config = dict(
    tie_word_embeddings=False,
    init='trunc',
    init_std_qkv=0.0326,
    init_std_o=0.0,
    learning_rate=0.0015,
    schedule='wsd',
    decay_fraction=0.419,
    final_lr_fraction=0.0,
    z_loss=0.0001,
)
Each number is 500 + 40 x the weight over its row's rms, rounded and kept within 0 to 999. Layers, rows and columns count from 0. Numbers have three digits each. The size before them is the row's rms in percent of the matrix's.

# down: layer 2 MLP down (transposed), 896x224, rms 0.101, rows 662-714, columns 0-55
# up: layer 2 MLP up, 896x224, rms 0.109, rows 663-714, columns 0-55
down662 095:509418502501560463427567563562463497529488493531497565535523525493498491430488507471552546459482507517445439413472469469438525460475473513522485533521494594491493573552
up663 089:503496542508487470547554557510499523498440445567467566463514504464519488485555517528580482560426484507462477506520525464533523532451575608554529453531527569517480466508
down663 099:516466538446561559376505463437507528524408501462488500491541485454469495528502542530497493456487564439508467514469457526451570579512444483546440497494534481501517481475
up664 109:499519429419519515496447527464498548526461454497524488517511538565450462472463477441564480563503506512551514489520580545518496448443469464511529465474561520559488560516
down664 103:485494458492514476431510455496449483489478513535509559438548492570513493507431450533499534519519516503490578447541508468505439557533499463456507468492515465442514533503
up665 095:478473471454495437428454551471530430480451532442550500423499546451533502513469518543463445516479549459440532487507546531510466538508428454485389448489521494487564494450
down665 096:486472531495606470544529436489480475522475521545441583484498494610503534532526530457503496485507455522559451473518501463557526512518458428380565588435461536530479452514
up666 109:504482556413486487464451494490465554444509530557518449534487483600428510540450501512483444519480534466473529484481457471481466497474423480515487479549468426494502520514
down666 108:504481518522511499502547463471514473469501538451504469499450526431475522591525423479453479513518555512520471471506445438478427548538512494472525506499417447503533509594
up667 103:527592532558471509518535468425550504528474472529455492482603471434543454480478470474510518539441507556545528489482475470468481547481508497538453488510581511496588508384
down667 106:510519529495496480548513535497518478502488549539468572543475587453497528523502495466537497417489478458505461546492389479477524535515522489494435457507517517538503470531
up668 113:506478548547509424461520514555472512467498511480564543432503488474445499511590517453414420520503496485521498458468471498475486505474505426537520491489510502482513566496
down668 116:492534512538543544424524552410433497516525525511472478426438458479522491489577447475495490583490514572520526537558511548508494479467434506487439543526560538468474504534
up669 101:469500496480510497527454448506513562414503484418497519548471516445504484487513481511489531501501526521521463460497462494560446508532484470477554555462572463575496490505
down669 106:488488514497485519527496518428487479479476497547492495542538559530517564487506531549470468510490511487499543535540468468550528569478513528562537557396425444457456503463
up670 106:472476547462509480520488491473454510437525561509456577479576469528473495448473547390458504512520534517545553593488512530456475464533538424544522485529581469543515508462
down670 107:484519449564525566510428536470461431456520518563530474497566538564507565535519429529508553486497451528514514585576564479485556523483586527502551539533472524489526474487
up671 097:475533458531441487486512477417428488448558511535481553551507495488505479463536474507488541427552539513466487499546515536575510519557409446501533471492592499517516501503
down671 096:520488487517474483433532497529511498529457512469479503528475515561407523457484529476515518489511548503560447509390516535472484514451532486514494567470488506491472430433
up672 090:427455512559453457480478553509486569533526526535467513487509534533494521539535439536451466532490507555483469500571495442488432476517576468490430466534435506428562552454
down672 094:523516511494538601564459485516524462480568509533524546479593533447488517491468507581469550478432498533499479549489484535501516503543580477581481504518433477525454503443
up673 096:554504486518549496530429541506445492483512470457529566486516478467501429540522505517499516507480475529462438467522458456485485571436554538494465490464533549454548574461
down673 100:443478494501482593432528493509525507549501515490488536429517485509542523520533509490518488439579496473458487516532471473472499456459512447445418442511505560477445503515
up674 109:530479535491498513440484578502496495485464438519470508454492535547442527473459527505477477564539518407507460516450475456505489534485488547503453407522547479522465423503
down674 104:485501458490468465518492482543535466502432532455544464428540516424561540517516452506573520472488499505483544515539405526534520539474475414515490480523558474532605420474
up675 112:389481573498532527497447618407444470496482532489490592515437440549464543508488463418493508559483557513525451488541529510533454490515484545514434464472523463523427524571
down675 106:516516483517518487491504522517597473476456496438499428488536495487556476493477463524493491474459467502446560480541370492524582506485454482582537522573535504533537523500
up676 104:485482519534508504535468488450496504541439479536502549531527469539482498613549528537517495505507521523594589515458462474435499553505511520457529463511512528435486525457
down676 103:571554490507480520382479525499526521520461556463533521532471589453612507435521441411515471435532523453540532475507468485510510465545522509540485548485458501529454495502
up677 107:512510575519534359433529562501486526488487511543532494444525515513522407508557465530489543532509510502493493408508453506448459469508559449524418373539492485462571527529
down677 099:513490474534470518537423475440567512513521520497493541519566501480468524525522530503459440597529546445475534578520575538517456451508501416547462506606467565458480505554
up678 120:456526550519510499473455437495553504534504439485539438564481505465435478457514510550503522558451460544534477508483521484570448426462485431553441514508507426530523551389
down678 114:526505509458450514523447489504523568505495497526485545462494528565538544540506478464524454494467516497532541516432469509617544506512496510479502484573513488505504525555
up679 094:501454472491428499535520549536447549530510482555489459480455451444478528472601397479491450574499535471544545475568512473510435430465536541557500505523551588495496479500
down679 100:573502455509613506542509468508507504487502505453473569503518530457503500550464462517518456500528481531529500530454409482488536451519508495453491526561419492542529607452
up680 116:358495474500524437519515563473470500475466487505502481542561478481473524562522507473474446641474510455451524539535482483521453403519472441558536497547558570448554478523
down680 112:527561524454478463482499438517508464516469507442498481465484436507568558503529586544473523489468458527547546479529515498525595506514541532531443474534509508495478531480
up681 090:438534517483497543539467520441487529504428528494473492541489483545506489471502521476488534530519485404586496492479452556491487450474565515519529503594461414526480506478
down681 093:573521495434556568472450529451521553481506512490516542513501447426493447528546553502494478502486499462456453426483491504493486517580522630544434470457542552511500510473
up682 117:441451568486454464415518575480534598411501511464534538485447582587483533492463557497468492581476501579488499448473459451429510519491537509491500531482471535514469523460
down682 111:621484473467572580530469530481459408532503499521512494422554508445408491513598464452523481454513507445470423536538507558484537493538507458506499426460473539499486513547
up683 093:494552569535499485489531534467507492466502502516432556495531478525453463536476524463433490558569494542480573393497476476480496487485513542508586478492491525537514484542
down683 100:521473542448455512445468482494527500553521478445518475461488490531570454405480560529535486480479419495508423518495494473514473505469528501498461478430533482486513494515
up684 109:557517489544398507500520497486546596513506497535495472526490483436488483443522443485560473492503572505595527498542501445509511510436465501456567524564535525492517539515
down684 111:565504506536501601567481530550491473531533544459489463499432470458549550469486457527529481441562495542484463505491469470565523479540493442517457488554459487467473528558
up685 039:484531465539492469478525462457495507441506464476570501518564529511434521540492479587472467547509489510495482526476475519519467531444516435527514417478522540512490520426
down685 043:542521522492502533485488465473508551539517497441525503537482456451425491435566487540516551549483508525468470493550535410518476545475501552560440472548536487530471492488
up686 104:499463534518452516527479608499581517507536471529511490491519452489487531517493485528447466565439518506476492463472435470468383502526559489536523533484494477416518514498
down686 104:572514487520510510563482515472426477545472469474518495559541492541491512545527531512504523503488406503454514602474515535508448464495476478559478509570422475564485511536
up687 088:502511517491473477483546522499509521492591492495479507535450524442427564449444551443487501539433561523462508509524515585507508528514487532469547473502482485490520504509
down687 094:464485589515561506520457554593500499495499441481606479492543464520541407475476527461573479428518499554507457519523502516493529514456543540454440486509536407537557458499
up688 095:507543577452563506439510572472523523472464476492582524542450491519507490491479478525417498542444474486512450508422453495458433503509501487544439460498454552474438532517
down688 095:460486366523454491515482507434482520472484534500463475470553528490469509468499455455486493509543463523478579489553542410535523474488459460522500482496538487491592496543
up689 015:455541546433491511480482495475507544471541438453480493500475492573426508460516450468471540498500524464430481557432518495456438447452544485543453412505537522443506521433
down689 011:544460525508511465525473482420539545487503467458509493495551529484480447487580472458522510392453480492502557493553472535480560459431443506494564494445483546477470510473
up690 089:502543534529523508495536560506507525436530524566517472456525521486448460530496470531447525522542478448496556412470519428549486512442442497510504468524494538463522587548
down690 092:530445517526522509471510500520477510545536460498427485529484477494526429474525479531500456555377506568573489453454492401515539448472523525504413569457439408497487504484
up691 124:501481583468521417541505555508488481482516495491482494474445541533433450436501554421475492539494489512551512491489475519509470499471521499538471481471491549406503470531
down691 120:534491520509582510447561485449492409530449497554410480418456497517568435475495445493481457515520483536537537418527501478547517501497473537442495561509505533520486480537
up692 107:491617481486446437464575452513405476504529538571479405502537518568483491490484503498477512539525485440478563523526513510546541477468552518498524519462472543500542580462
down692 105:517505489555528522500502545506489497507497538525428504560514431432550507473515508457535397541509495519482506503435498406463536532591409460392519497491475517485491457519
up693 108:480485417538440460407435517508489491431506456502493515531498494551523504475452450488527464501423460582510566476512487472556466518537497512453473518477568437476502478454
down693 109:462498534469469549557533494488511470533495562498476479515517496469467436568508490473425465554547541533556585494547576486476448471520486537558447491443482487487495434502
up694 015:444518484543452463469523519486442544462491470483531511448458513550430510476484474505463531527473545461468536597474507541482454461454541446519501487502519528505551549432
down694 013:443520530495521576512445522545475559528489495421526547512462506514436530467439536521420588524515485432555551409534473494512509438470493598455497502484382504520488540446
up695 099:477492491535458458507509539494512528480494515488441510416493480449485469466510561449530459480544516501501547440504529475429523523414552533483543485513545514509539488453
down695 102:538433477456468523429465539506472459457520487463459497540473500532553445475527440446549530559534540455500522498496502467488542453509477421485453538515630528447481453497
up696 097:517598508547412435456449473455473533503422480533501556492499508441505494502528450479508512556512490382560479477527466434550490509489527491454457477523565574488514501482
down696 096:473496463563573525479461493425561459542534549504495545474497505508542462475388501503525404445515434625583520457511465485541425562457453519505483520580401482474478452564
up697 092:476507514483486472555545543484410502409541513506453453562526477541501431475505468480414482543499510519447535434527546464527540518527526481591553472471500472461514501515
down697 091:542489515533484498502412429485498438532524482504473566499450422470511538499434458476519527487452516459576484567499409537529482472499508506502446517450406551504462473583
up698 105:523507450463493455442488550443499536493477429451512404463460471565459477498535403473512522522549491498496448520482493483532409402476480474543491434475547564432471523486
down698 119:487479475510453501529490526546434516437511500467474481515511487490444501481461493547524510513499553485463508563504499560496504486519507552536519492510528505499512490501
up699 085:503475480534534533544467475475524447463537484561450481427544494435498479483458442503532480543515581438498588538489524463423503490507515527470472458449539471549486502431
down699 090:457504474539493513471458416557512534493506534543454478482490516538477494455518481528427524471506518511423456473580422496472484545494552534505585523482541476476467510456
up700 098:493566502558495537569532546467498461497463453528524493502470530451464507559504453395445547470439516414515544486501483469515517498414453461490572503522458508529530454457
down700 100:522491554519489490523495529496570505481482549495400469528484600563530516464452559476483532467477420513473514387567446480532448464539452457501576523447519476480443531523
up701 106:452552494488482568471462538499499507465508459459552468491521440463468582539484523515485571476409545437481522500486463489508453538437530469496545541442562556491475514465
down701 108:505430573421545527457473455482542542476403572543511470424533555556442476505531538514555439531527494535534444502545538528527532468521478417535443489534560516537479479580
up702 103:496498473509431448465478485498519561402508523568540497433455513533364543479425547507516499533511480503487481450526541468480425414517589484505500539404496528594468600456
down702 105:566485465489525510568515503469453480604519443469460508519514453492519533524490554528472470520524517397504531498527432494476437515522498471510466539571516531508469429471
up703 093:463466564489508483479493597502512483480541488598516535522440521512525481530494456493533478568509485505478581421533532422480511504489463512500520516521513487538484502439
down703 095:508526477517448464514534498409526506513463420492478489491533531534450519485466570423468464532485538521566528502476506489612617481428478453476455526412396526475487479573
up704 101:530563472470531547441511541450528550523398481548528509572460491460499459543496537556512526511434476557475507498477419496441451403475470524526488556571444546462533536497
down704 103:548520507572461505523492486519501500514546430500470472516553473486567486454472525467467538482466467462530574506529524491455480525468473469536492492468447555580507483451
up705 125:572478495477539477515545487452500482461468458538534487530575537474464448561533510576482507501482536475529521502531499531451496502490445511519472466485358494532544510455
down705 121:517448469501539509495497529495462524514473583509472560466470481511463505564574504494475434471481458505568498452495470525582396544507534536470493524497496515554456457533
up706 096:514505475478437513501537502526504491464503521454445537509572485557456540544492518500369507496457500491499410502425472517492429507509441466568437493447485543449515455513
down706 097:513555472541530491541527519445507531506462559565544503579471519488416434448514439475496583443496444474500469525529527443502563438474553510524532546528492523529439503458
up707 101:502536507500537435523538505489561559475458478419524486502465472450488479553455532527425538521500475502465540458562508484454442442499521507607523531481481484574560522527
down707 101:591532531481570448477498476523462573519525526438493498498428495481550431497475549595496503470562476584469521408462484518489449512517524471430528514484529453517447461466
up708 116:407491510536466461529478494509522477506491542521536522463466548574492582445461493480486483472481546485539511525577488560516515481511547481524581499528466551384544548537
down708 111:524501453507480532540555548481548470587488446441440489495509516411515520520480486489470529503495536526469537516529469524511464501502471560582527461556519472447532464510
up709 026:449544546489490446482484512417480500471554440480528470553480565540438461495529468512453497475503577493479448526497515447455491492480534462547481393472558506550492533513
down709 026:571483555445516572530486534551527449521501520555528435451551457485519544553527496480480502478570532495561548465484513502534539577505537518515523545415517471564455470475
up710 111:455583465535435536512438545476558528477457561527563477513524462534463442453571440512453502491493493482524566510577523470481481474499508520486521536509526507497521526516
down710 108:534461508466493477478421569474452522478553457447479527470497448475505614545517561509510442488517554521587546527568515550481456429384468468544423502468552530552459466488
up711 099:452554456471477532469516524434423538442491518553522557503534545561500496480531532478482487486505501562479543513533518496496529516494558489561497402523614504467487476510
down711 099:525508516493617487505524513446532427625471476464478457454475506508468481471435472529518553524439529453493413498496484580513366476544531488527497505453426488506461458514
up712 106:477529411477490428523541531550510473503491483543456528515434484501505454421490423461539479566503488547477552506561446512534501498535474483448554494467531559547508482532
down712 104:541486497434581484453479500519416460498491539450509410474483536542489526537514556523414493506524529493588558555454553465530490518499506530511393455451497527419535461590
up713 120:460496525521469536522596517437468539484533479501495463454560474511462539487564504490488528458491505459547520455465492505507503463508548485512539505557543505482568493519
down713 111:566530554585498523484480514415482528495502542512526489566452495476469562437480461449443483462464472473493548570459532545469463517544489485452501561479469475557505505427
up714 092:429537482514487532458476546439503464461559504487527590566449541564497585470489495491453510534555524435500480567519525510549491463523466464455568498496534456550469522463
down714 086:590492441484536501507484415475482489518482496490532524494490509433456513467464506447513480452451490508563471455520444565514494535447505443503379503492513559434523464502